config = dict(
    num_hidden_layers=24,
    num_key_value_heads=3,
    hidden_act='swiglu',
    norm_place='pre',
    positions='rope',
    rope_fraction=1.0,
    attn_scale=0.341,
    tie_word_embeddings=False,
    parallel_block=False,
    learning_rate=0.00237,
    lr_mult_up=0.735,
    beta2=0.98,
    train_tokens=128500000,
)
Each number is 128 + 32 x the weight over its row's rms, rounded and kept within 0 to 255. Layers, rows and columns count from 0. Numbers have three digits each. The size before them is the row's rms in percent of the matrix's.

# layer 2 MLP up, 256x96, rms 0.107, rows 57-255, columns 0-47
102:104105077129128123147081103106145171161167120166098098112039137092134125141118124213152143179087102157113125160124165155141171053171097114057115
101:122162077125119148133157107087130124107169113101196139158179101135102096134119157096106082142130178121113124181138131127112127130103171111100131
098:114169137141116134118151074107144085192164123123136140132156105105096116132138155100139163149195150118178151116099096132120084118164166126195156
106:151157160150130115117150113175118147066124156136148145140167110109170082172138114065091133146113162134147107108134138145104126119092055131184178
100:109131116070088160114106124107126135114108075114103150119091167104093177133122157110131092141103111175142101113118136063160122158135088131081131
099:128139175094166126193165153202139111144195124083089185074120083149066071127132093141163134143142127115128107148122125052162121114103133120122151
075:147144124066136055114134146030165168126064140149060118184145138150148101128133137092128114138126120159097112149090100161116124136184148177178146
101:106147166198129143148134118137171154122170094130175148073067104114156085130114139155120143068097099144091191117133092156107068073109133124076154
107:154168114137078118160128128088106155120102120151143093124143125114111119095099119162158218153126144186160168156131083158103145101165181151160149
088:144148115125120071112114125099149113160160142153159177170104143106078161134117107159127166139115047099166145096147145063145096062109135135137127
109:164131168134164129130086193091180101155130156162119072147137095145092119189130119086084163136095174135126079119115086110185117154111088065127161
113:121091180121170118146131139102113098129174095114126145126153167133070175147093173145152128132124081161081122116108088111185149128113146106155103
103:089106099136132111118126118131189153155099088087120167124126141159155162115140159160196154127133129123137136114125076138088130095131122126114179
118:138135151133128189144097169067139142085114167152076087091084123152135208130117107160186143104143211129147124112131121144087163139125127137065121
095:091149138114123135119144093117130172118142105090100138147132157202169108135190123110093092146176084086093168138147124090099145171180158116127166
097:154124178124137089121091098207133063118060149167183125131118131106117144130062113147097134144139164146073146120129144114112106147143077171124113
100:175181112109130102110139091130061154138109120114147100110158133107138122120087108156120150126121104126099113143115170111043141093095147136120172
101:135113138131125155062077125157076114129132138139103119164170130209119195102150142159136115107148112086097166114133165105103090139130132119085118
099:130111086170109165110117157174119098147179168154077154143165120133059184090131103150165121091135177093105114155152137141126113085103132098126105
092:151119100116094124094145108154125112055213089113099121177123187128159152151181099088102108179042099134146124118111089104102136155169142107182176
084:088122142146144127113091187172102154144126160139121149088168188158125135146102079099135098149116147100186125069174159103078103100139084123132175
099:113140110146112185160123157126147109112034107114094105125163086104108147118157087162115173131127030127105144160139174114121165163158129103120110
103:140073113161140124117152079120127142090094120036158158125093098109121111105105094106159098143142160134056126085133095127116142167216130143152151
093:145114126130146194134147110156026140100131113152114173120112160164080090093074105123154079133146132163186108079086117151175113153146117100131130
109:073122156171086172109089197120068122163101090164214118153126165187124129114140099128126175121163078138145120132149106135128128142091137114080163
101:132145143121159087218138135079077093134186162139096135131112128102108148099151186096127119134091088092178107103143140152121100114087139070169113
104:141140079137082097172091179081087179180157121119146131106117201165114119128143142149169160126116052123100101093155131157079147139136153099168111
092:108134171109112119134099157151143137052083103094079120132115166078101183162181124141179164142122141140068125122185142111179080146155165163133114
109:058189118136102115139167170162112113147090144134097079160144128158098109123114147046168122156119145101078134111177144125155120083105103109125086
102:155144089134114159151096170118115155089126098120176122164089088100182102146105149138156110147093184127104121116132094083161239135121072093116132
112:134102096133052130138159146148125160134097125155118101134180103168097098163117154155113159114119128131058090121099093072159122073149032056161067
096:162157143125140164201151122152128173130117140103146087119092164082193127164106194112106139149125137098122136113148073135154164100163119150145092
100:103188129146057146112087173093060160123108155171059107118121165127116156118141132121152052107115169168110144128119060138121184129148096124104143
091:074123069124085077146107144149124127119117137077124166083122181167140131059134123132104165125181087123100177129093190183150162122179173112140124
075:184120156139129126133039168149145113137068105135123088109150165169156134075131115113124157134121115105124130097074070109076166138123124078111144
087:113139101103120163146085111153110163104128096067123149122128147147154154124106141129138135126157169125161151121154139075125174073113118134180133
092:095112122093127130108112123150156122142151091095113139099152093101144142020165191117095120130178135110105152143151118101122137085136140112115118
105:129131144091129113188122148125072159105161149115160117085166110120092071139117142142149080134129179172152137155124117153087117098116082108153090
087:133107130153122145159117088158192121092096105157103092115180099089142077149099128146126085108180103097144136160119157106113210126107123134158157
107:133122085134118121113147164228162163113119130110168165142114169121158168135116140133111143152111111098148092138081171130129118131118109142053081
104:103174128107110139170154144116121106129170108143110114131111133123069134134146137107131131112054134095144075075053116178109129127142149157137134
095:173109123050143163093191051087119141123114135110100089140120172124107092141110116084053163135133159170125115126157144115122120101138184115116135
103:093140126095144148123109151084117130079126134095139162139093192138124124102120149164062088117087121162123138178113101193128181123111106127099097
097:126125139107173157148082125133122150135178104161122165126186104109127125132084110121154083141157121103147127115126134105162136161087092131196090
102:203119170139148144131161172101134123100118130110099056149145165126162109190096107109113102112098098185145122067101180065104129079184166138146137
103:102174148142116141115138147118169113080127093140147116107182131170145089121175115090137092139152119108137117099104135110060133127066089191119209
082:083094143154141181071105153146154044116126132104115144101151080123170093126112153143167117136138176153089143120147115159124141129140054188121100
101:081164092131056152184182104144110170162118113119129147144129166106080097112083139155118144118139140106143120137099165130117164181114174122122135
091:085135097108144107145149171150153115118109132121124155131082118120086095112156191124132133124132149126111094082116093179156169100158133180129083
112:108085094090116165112112133126138067103149169142139154131186129108147097134071127161190134142134162104124162144128090180108120145128148141162105
094:165140153109111102116191145076119114154173131089116104189133171084109149085149129112107109140113158119176119095080101164155094054114134178140061
079:123108147149141160138148141088111133105046176082103119113126085101104185137088155101153160135142108105096107091116141119109085108134110182070128
104:177160162140155182164099100095111105089156156121140080085117166102194125159171099167084163153147127048100155110083155127175135168170150136165154
096:153109152139136086155153105145205138069126138128152095104108147059075084128166166133109175113174099110136143156148171130122126117083144109147165
104:138103153134109138120104157121140136117174119075099103123075148150166141113134120153170179142097122126136141102130097187188085123150141105115132
101:073197123136103134136131154124125154211145178105089154144080077147116143107122136174117146157177119127177147118125105201148161125142161127093104
100:084106097121113130085143159108082143123085139146128134185136133129182144112161130070171156154080176162156120128142139093158146207137137082184091
096:166126110184144177094123085090118101153126130104169144112171164133164100122131126120052177164033222099124129099152077166055105138137164112164110
097:137110137104168125166164126101071123096127206141088155139151081126158124156120091124091125154145142158175109118149081177186136047147174172100116
100:088111114117130095145155098162203119145116170143170141114117162132223124134119120123124103154192106101140142196113113116150089160213092107154125
107:091081103144102117130061135134107144106075185130178107152139163174160095094124100166102108130174163136094127164140144138165073079161149158113064
117:161129126176142109157120071108157110115128174166138124084150159116136137154161137151084109137133163140191141132166189113130177184106164144086123
103:111107105201115134140079093086152107151086179101085127142084128137144084145133116195203147067055098056151123141157115138098095107128106117118118
100:129122109118074084122101052116139167130126156147094136134151122156108112121177158150191163101138195117178184189117160130103186092127105153147057
101:178127160086151109130099144126160097107141115169101092080189121145142118142106080069125107122105188154146098129131125110124158125015135130095127
094:068142106129129160184174176228132154149172104145138113137119129125146123123083129096093155118160080127129158106144152196112133158168130110129115
109:128120140102129119134125175146093138090130154128129130114086150089128129105129097195136182169106211152134135084137149194147107145158106106193136
086:124095099097105108109106153155083163158129119058098139144119108172100103133131091106126078116139108137168114105128178075064107112115153102161178
095:189178149147105133104131111158139197108162096125121150128135115136175165098144102059080128155150113168152186189127163105093115156121154132133179
088:085150127122034100080148140107163060129125116115143161145103135168168121137122134081144191110128115094122113121140081122143135231160081157137125
106:089125122144138147180149097129178129144105162120130137120144111122079115154084161183099117120095130137110121160120112117167116040113101088086183
103:109114108106123131121097150195162120136095075161136117128122155114118128110090160096170096134146101157101112117104138134121175184138097118106071
120:082081138149141154127123139135158136098082116158133096101143129139128103148167108102111146129099154148147126193157152142190144079196117088179125
103:120094150150124086129099142143133170072122111138139090131078176112133159130186105149090083131164130096117173150131130139075104057136166184143179
092:125115088130153162133092072138142080114129128136121142133133109074152179128116190171168063107153133119147161102123135134101082106178180119107093
092:156128105116171120180152191154106080125102133078137128178121147126091126170142076099166071124080105138099186120156149104136155112074114212138129
094:132132167121127157173114136110172059164049084113128073122131107139111103183113122094120076163098110166219157121166167064109147092156156104105134
083:125143138114144058123166045155091106055096111125150172123105177125180087159127113158085093084166114095093110098143092169145147131141160143144136
121:133131135118120143117128088077166175180128135103084094073068134106177159141191091098131185161170095098179078112144128129132132164133112146153071
096:177101154156066079168109109137100161111118128132179134117160075179073140150136101139171112108149120100114079051146088134070110100094133150157097
100:083113140115117121134127210154124164156164138090122158114107133145149128117134183183138133095098077082155146145102059081124168110126124073142111
113:117064109142055067105133152162114117150134185125142119154095117146103120147148130091139129142139150147095098183108103189132068131140101113104127
099:099063151120164126100054153137164166152161140126142140145114100136103120096136121139107156172153110156163177154183149145128143096147174163097153
102:147107162153124148155107160147128138126162071157119122120108067118119109068135192110158147063156072096140094155163124184103113107120136147077138
106:133108086095185084169155041136141068130151168145165127133090094209167183081097124110121167083149149099166175162087098110101089156143132108107108
093:156146131153086121143151102123115086101142048124149122172111153183133110135104179136131134121140184114135123121121085171095120128112205118145099
098:120092142106130127138138132099108134152109117088112129168141165122130136114100104139143083115152181173120193159092179102150111154148174218155143
104:152141066154119162064142139128116099107098081094126163115097069128089095124079143097160131117125111083187137151104128151110098115129100149109136
109:139140140129128144135170084081132155123075193202105192150125113119139132102145155092125134139141119110128091165124167129145124090133087075076104
108:101127112125139126204137179079124126136087121133108112125089123080101143103101151083141094137123130117095126143166092082151143066060061141096066
111:062114144175115187161116192165074191139136142113190142108141138132096134090116132141096177101172094135114149127154131115095177081212104164121172
095:199136157155122130111128131094127153051100160145120139151141152126119134114143120126151140162112102098146129115207146170078194165128095128088146
097:153116117135128147136127120122230138130092158089180153084111204091134107118147137117102114129119107117048062108199099170078126177124110102146147
091:121118136095131105109086126095117178106209106135185077129173174134164119143139128124092138151145105147119141110125145126078138110161168066089134
099:113129148127085110104135078096175148098165080075102144111082169102152123114124177130109112122147155164114207137149108183138151063171142127127107
101:105132134102169161212094103149039163134136159118139149157133131124150125164156113148098129134103112131140146133105093148109128161119147134126166
110:162149201172130154136168125114181089152134111111121122150140115116150146120174125088104116072140109108111132148112158141080129136154092124126027
104:091110113133146144135147099123157084142122127123111148129095113144083127141120123155139123150069097098062130176079187072166116125109148157076122
106:129155143101079153137077177123143139134110059140136058169169148155089096171082050154045117105140121173144144161111065173128105110124149126121167
082:122122096138072139148180181098080135124145135127131129121145173127132081105148155157130156106138173173113068172109117173179116131101138161133187
111:132156146124137129125066114204086120106049150109170156175086088108131125100158126183108136141117207134111180142118145101140143153120161142066105
101:120148098165074113064117148136066132146040150149149119142097120125124181054098178079116133124117136097085130114134080127053185101131111108111063
093:139091119136123106150138122180093132139150134182111188085139141130122094101099116123127149086086209140123101092122139140121127125119247103112152
096:137130118152146157162086128145154127126114130117126072139149077128063145146163094167096118123121087129124088087111106149080131057088099110159064
099:087065110102095116141103182091104126147143124118145077124062137133121165109140142128089149149105147113125160154134165156090096035118102129159165
104:059111088118129132169111097164164137194153134182132062087106113141159144129159118132203095115091098174156150186140137123080120088015108096137110
100:134143091148130217093128146136124126171165081151185153166165100138181120121092066092097173113104061123180150157134106137111067140158102118104135
075:099094153152180145120155114139138132153074117146130200146127118121151029108129136056158088143149077116128134185150055140117137155164129123123187
088:141157123167104117151125076089151126159212142100121131142206108139118151098103116119185139142063143070117109149112167145064143120155196114096123
089:086142156133090113144141138087133162130167121134149167082120130127135076112148152140127144102160131158156149134102109119121161130143107130155065
096:118134161119124163143136156126083148149156134132094140102170052133136032126133110166129140099183164148091097113117111166109130146175130095117113
104:071127200129131140124105095144149219138127111134179191111119162132125115108146124148133147182094123143117144156177111100166150201146108058176079
105:150095084144125095091163081106125134109160076123161151163130113144157151184122098158137098107147121131108139168106104166077081163139093165103108
106:162088093142145129126208104164083171141187128150126187083108111155100101106142118148124165147139076081193147098139137062141134111132119096175130
104:142095107154152073116108157139104133139145181099142134134158137178202154146117154136193139144099165172147120134165112038170123126121094165147157
099:128151108137108132044114151156099118145110146090106084154075147104134151147139113121126091116170102153156156109127131087150114151125183168130167
114:146134094077164109188149136133129099142161164157103152123116109089102170119123138118131153079092137061100100106084113167123108102129165139095175
100:162138068141156099138187144087145095164115162097153128102111118102121109107086138120128182116143086165099146121127168106228139143196137146144118
089:142167139107116165147141178113177155090106122130115141132086092108161127116149164106145131140196110074118074196124097098153140158108116103108130
101:136087157108146124102084115157196168112164096174131113224142112160124143144156134208098088084100118105148074150120125074117175117124105150099124
106:093148161106116142107156094143161143124131100113075136117124167095156113148144098131134167124051161148181177104134088138126132081162114084133155
095:136155096143142140119137128172183163178189130143152101099178117106065088123110124077150155126138128127177130126111125160169198123100099118159082
097:111154087140129139098157129131174136111148113085159150152107143075089114158114187080194153124121013134101179170175112163128189114138138080146161
100:106176175110094157130160119109155142111140086137119180146131126131125079099100138148092100096133112112131112093151101165098179071093104150107104
105:199081111141130122135130090138118158135156142141109126138113123163119093081125161147151057117147067121075121114094089133071141056112102112047131
097:146169095133053096092157093166169145130169134151126112127133110136110192156119117145212138138139158104142058113128142135117180174133157102117134
107:101097154123106168043184168094143155116126078136120132133156143127130134064151117162114123163141059116049145128102148109121128174130180122118052
113:141140128122148114063120049155118145117212098126085086095139082106138125062113122124135160106141133121143085141113106081117162088120145151174192
103:162090101146118133141085142133123084120135114143142173177158114106100150107074186169104124093176111121134104142156160103140128156128155202115123
102:120111153156129108138102178103119208142170048166195121116133138091141143130081106127149136143127168048164088124089147130144141167205146150088066
107:119125114160196094138114105205147130148105133122130232119106112115078123117136147113102108090030123104121101109124139161154135100125158089083151
096:083146111096129086142159090112172224150153110103085154112162143129143153135175114067117144083114150117176137093104159097075172151176128123169101
095:126144123101096157120137055136087074094162151115143123175165128155140121115123167114139128098117118074072126132120122106144178141153156196081178
102:139183160160132062130152079120062156102053161156133082140174130156110133131102129107158067133125125121149151078080164126169134105111121105187092
082:108112068163129107109187133114170119115139157156133133128071131133160123112154162129110190120073117119141138098111122152142157140071116153129104
090:149108150158175088116129090114193181138166099146145111168129100147110145190119139144183142094092126139149105115140138042157175094078113205176177
113:124175100136110121104133125158167096149091115112165169078082165120056094109087136137163104155129169102102161126151110073130147131076148167137100
109:136130103172103119192107111088076146103150143148114131124086140172084124137156127146101115117086188128118119117101144101153112108047055127143082
106:097088088083103121110097154134122082117100161138138126152214108107130170136087103143085113121131077123154106176119103059090137068146108154125149
109:113135147134177160133125091072188094152158138157133102146102119055194116169168194181093104108103140123130112137181091149169128113130100129099098
104:100177136098158095164124212169140127168114126140107129107159135083110134094122135189126174141137052127058137121099062143120111128161188134116096
087:089095203095111162126128084131187108121127098143116121124173177058114139092104080127109102200174107114131124113152119189149098135104126119100102
103:105128135146095101115089113133145131136135105209152123166152183119075131081124136049110087125153143103082106115142107190121128133109151082066124
091:128102105108132103065070149131183110167140142120141127146108132099089098130140113127112168129113079072127073146109137152134093110120130119114101
102:176127137136160180162067118167079141177174129110120100118141091119101200137117142161131216125163138141106128119089150150138059094072147107144087
099:131121087154130138125177072121136131132102160099133115131094125166169128098118141099130107137142124127147150141155128074113110182138077067149082
117:139141189132127124164166140093119154140082071107141166108092077136112136133134127076156123124192104103194109094130113118114133148137096151105144
107:129101123127164117120091143107115148130113167133144159145123139129127114131137124161116077160139098012105182105126062075064101151169124090180127
102:140062116138143115182128146119151076145142126160179124118160112093139131087102191134091181108067133103128109139139131174155124133051104081095124
102:140112184123096095146101133152157146098130127182131091155132173211120097136078122110124147146116067111078089115147178107053130158131137170153133
112:128168088132160164152127101081120119155201135147105146103128065106136073100167141117061122149131180112101150109132133128162157120116117096079104
100:104164144139074123150125108181139121125141157128176072103176143077112167106106163154114172124140126170121130099129173171135125169134153134167126
104:130107096138110157081127089079188094133113150146111093155136123124100136134154110141063059153145164158095113109116144121126099121088205173165054
107:144128078107171203083119148144093122121127112104154101184164117123145168097148157186154104121102132171130121151122138158152164096156115104154083
124:125178207173166101174129148183102174128150201157157138143128156066134110092126107129082142152097146077142123161169170167098123138112231140090077
102:117094075137132133141137123128143144129180106090123136154145114138202104099157128241096152160136159132154118165134108109118125143127166083096091
102:169157077127128169077098098089134159152082185133148112133143077123145051123107146136121152142121151149052167145119088132094151130164081131162119
104:095172141105171134135178068111125112148151164147093116123193116118055063124114118151194089151104125103125131121128147095114148110126089105139174
100:164165089115117174154121128110160164130146150136094095173078118090135143148124137125108159123118069107178161198163110125097124122109136074118102
100:076179137180118123102130137109144121121143162165092154136121174112108127103144165137137133106160143098102142171090074168102196061132107089131109
093:131125157137056088159155198129115113082129151124111099131154213178102134130149073118101133205099134183142127096117127137113195148167079143168137
098:135084059145140132097168158135179152057080124120141121142173127172120134137150158117188147143124194103067098128145156145105110111120119076161157
094:174158120143126175098140167115175154121121074108152115147107180157047119116114122157098109173084124121092177115121179111167136077114161111149157
102:097152138075133113146135176116080130128074142105163094100143092144135116090123138130122092111181195129130157128108113155113134136164094151145085
091:141102153129136083085123123119100087123123154095084139131147090134095132097160168078205147142103122157136100086142085119136129158140130205154119
089:136117081105116158148103134135151118133154126101138132159142060062115099121156140201072113111161110162110127174185135109161134112123119145096136
097:174167159128139140166119121117120126121081088171141106157177118126129092146110134126144146110119063130163123114137104166141067130106173137112191
123:112196044106212048129141141145096165109052148172143028130158206142150124090127144138161190125105115115137127125117140136139135097148120140098102
096:152141177118134148056143092130090152113146070150153167181116185196094146126087114118099136181137135171160107100137153130104167125144066111079127
092:104151105119096146131120158112097068133107134154109178173115104126055156154074149150163116148114069089140172147168175108124170185127138152177109
102:138102159152113156198143103120163157099077148109114057164062121144193134132177106139098156133087160141122134151124111126122146122141080104126131
093:166088162128183142160098137156107159137101145082151106103140109099118130096131107146190055152201154140170150067114124171161085131126120124129107
097:167116146124168120143164127111127119070154102146165116107198109157143137139183130079104079178134160117135108078143169160111067132106109133062188
091:137118124082133145144157127159136077089085166060127143154147081139069176077161123180163087146180104152099177092109168089093099126136125128067097
095:123116132137122181159107087119117164091160073130123055169098138110185153141114145148103148111132090097177162141125095134112137111091165161088125
102:104185094147074143165052168136102215115078084107087157123075141098130158125129124175126136124198127132163164177147118129142118134154122134083100
104:144141084133138101125126078120058147100134163070115156096111122131207094103150131139135119155113151111166129139120131142090086109145091096174083
098:131164123159138172131077141087120161122135112188101184059143106163116157079122152114123098117131146134069065114184124130122187112079134132141144
095:106124126146152161141093130159110163122125122177132104083151126187077126116146129190144153164111074125135160146113171140147125106203130132076121
111:132124066085142118137148140152124130160142147153076124095142147086137130149069164106153121137055110078046083081101112081079107104132123145171178
089:135180137155165155124165186133160136081177124116176154121160158096197060157123158141103114128122113117098138168139119186114160086126118146106107
105:157126183174122084119138221076144160134175134117146161130122147101125068163128138100177133156139141101110156085166110137132080091178131112144103
102:155127094146164107137121093128170113146094142074112123125158113118075119136129130087083128077176049105164135127110137124118104079179173111098127
102:188090127152128122124162174150110124097114124115140126124078107152190137107152169076123197123134173136172117123080166144080116140137051121054102
100:112185170111102130144029109086142097115075106140109079113121149118117134102090137135152153147156065107102108108105123164158116133095079109079109
091:114128145121128083216160073148127074169111112067128106090084119199084093113116133109104133082157157115127104105156104115170170135162119133144110
081:098071102105121121150179173168172116095131122192096128135134117084154121144154107118117137134151146183089195092079081157176107130099110086154142
109:140143128130103130115191128142108109090087100070102138099103135133111140131091166124137139041100162145120108100164104065169091110197086153153126
104:137148122138118126094100104199137118119088156119133176153150106137155083180067102101141122131112114086163134097153158089117121221093090113172126
093:116054131160152140066124084105199166173050152119147124130142127135143128146118128129073132127079150119057114135108142081101133077039122121108094
105:141065124139147106116142074112131094158062176117167149155105102181197153100150117140139136129115124141105113102094084125112117157171112164096102
095:102114122107075112110112098114111094107131104127123095158165099166145107126105195122166126175129051105148141103123110128073119098147156134138133
103:122113164135112110137150119123097110105161102133059154141180067171142132075153126117176103102078101117084100179168164159115194101167173119109126
103:171132097115141095130113109140117193157160165147147101131091208107078144098195140239126118126102121169093135124147094160141144122162157123118147
093:084116078086124151180121121078135099149105179115150112125123113171105155127126148041113115094120093103187125153096087117104095141120137106066068
104:126149154153108137140122185082191124149175102125157163130112148131167072131165097142110134148192146132148084158132150170202153131097154171125129
104:111169138130112120159137106196118098148067150080145122113151096187096136107115109175082113140144062075079118099179126133153101139172122117127139
101:135131143111093123107144115150122079158135104102083112110119158109136163098142165169202096098121199095099112101141152126134057122165101163143100
108:141144105117151109082148063119103145084161130154120181121107113146189153105101128137131147124122107168125111179055116138139153130086052155103082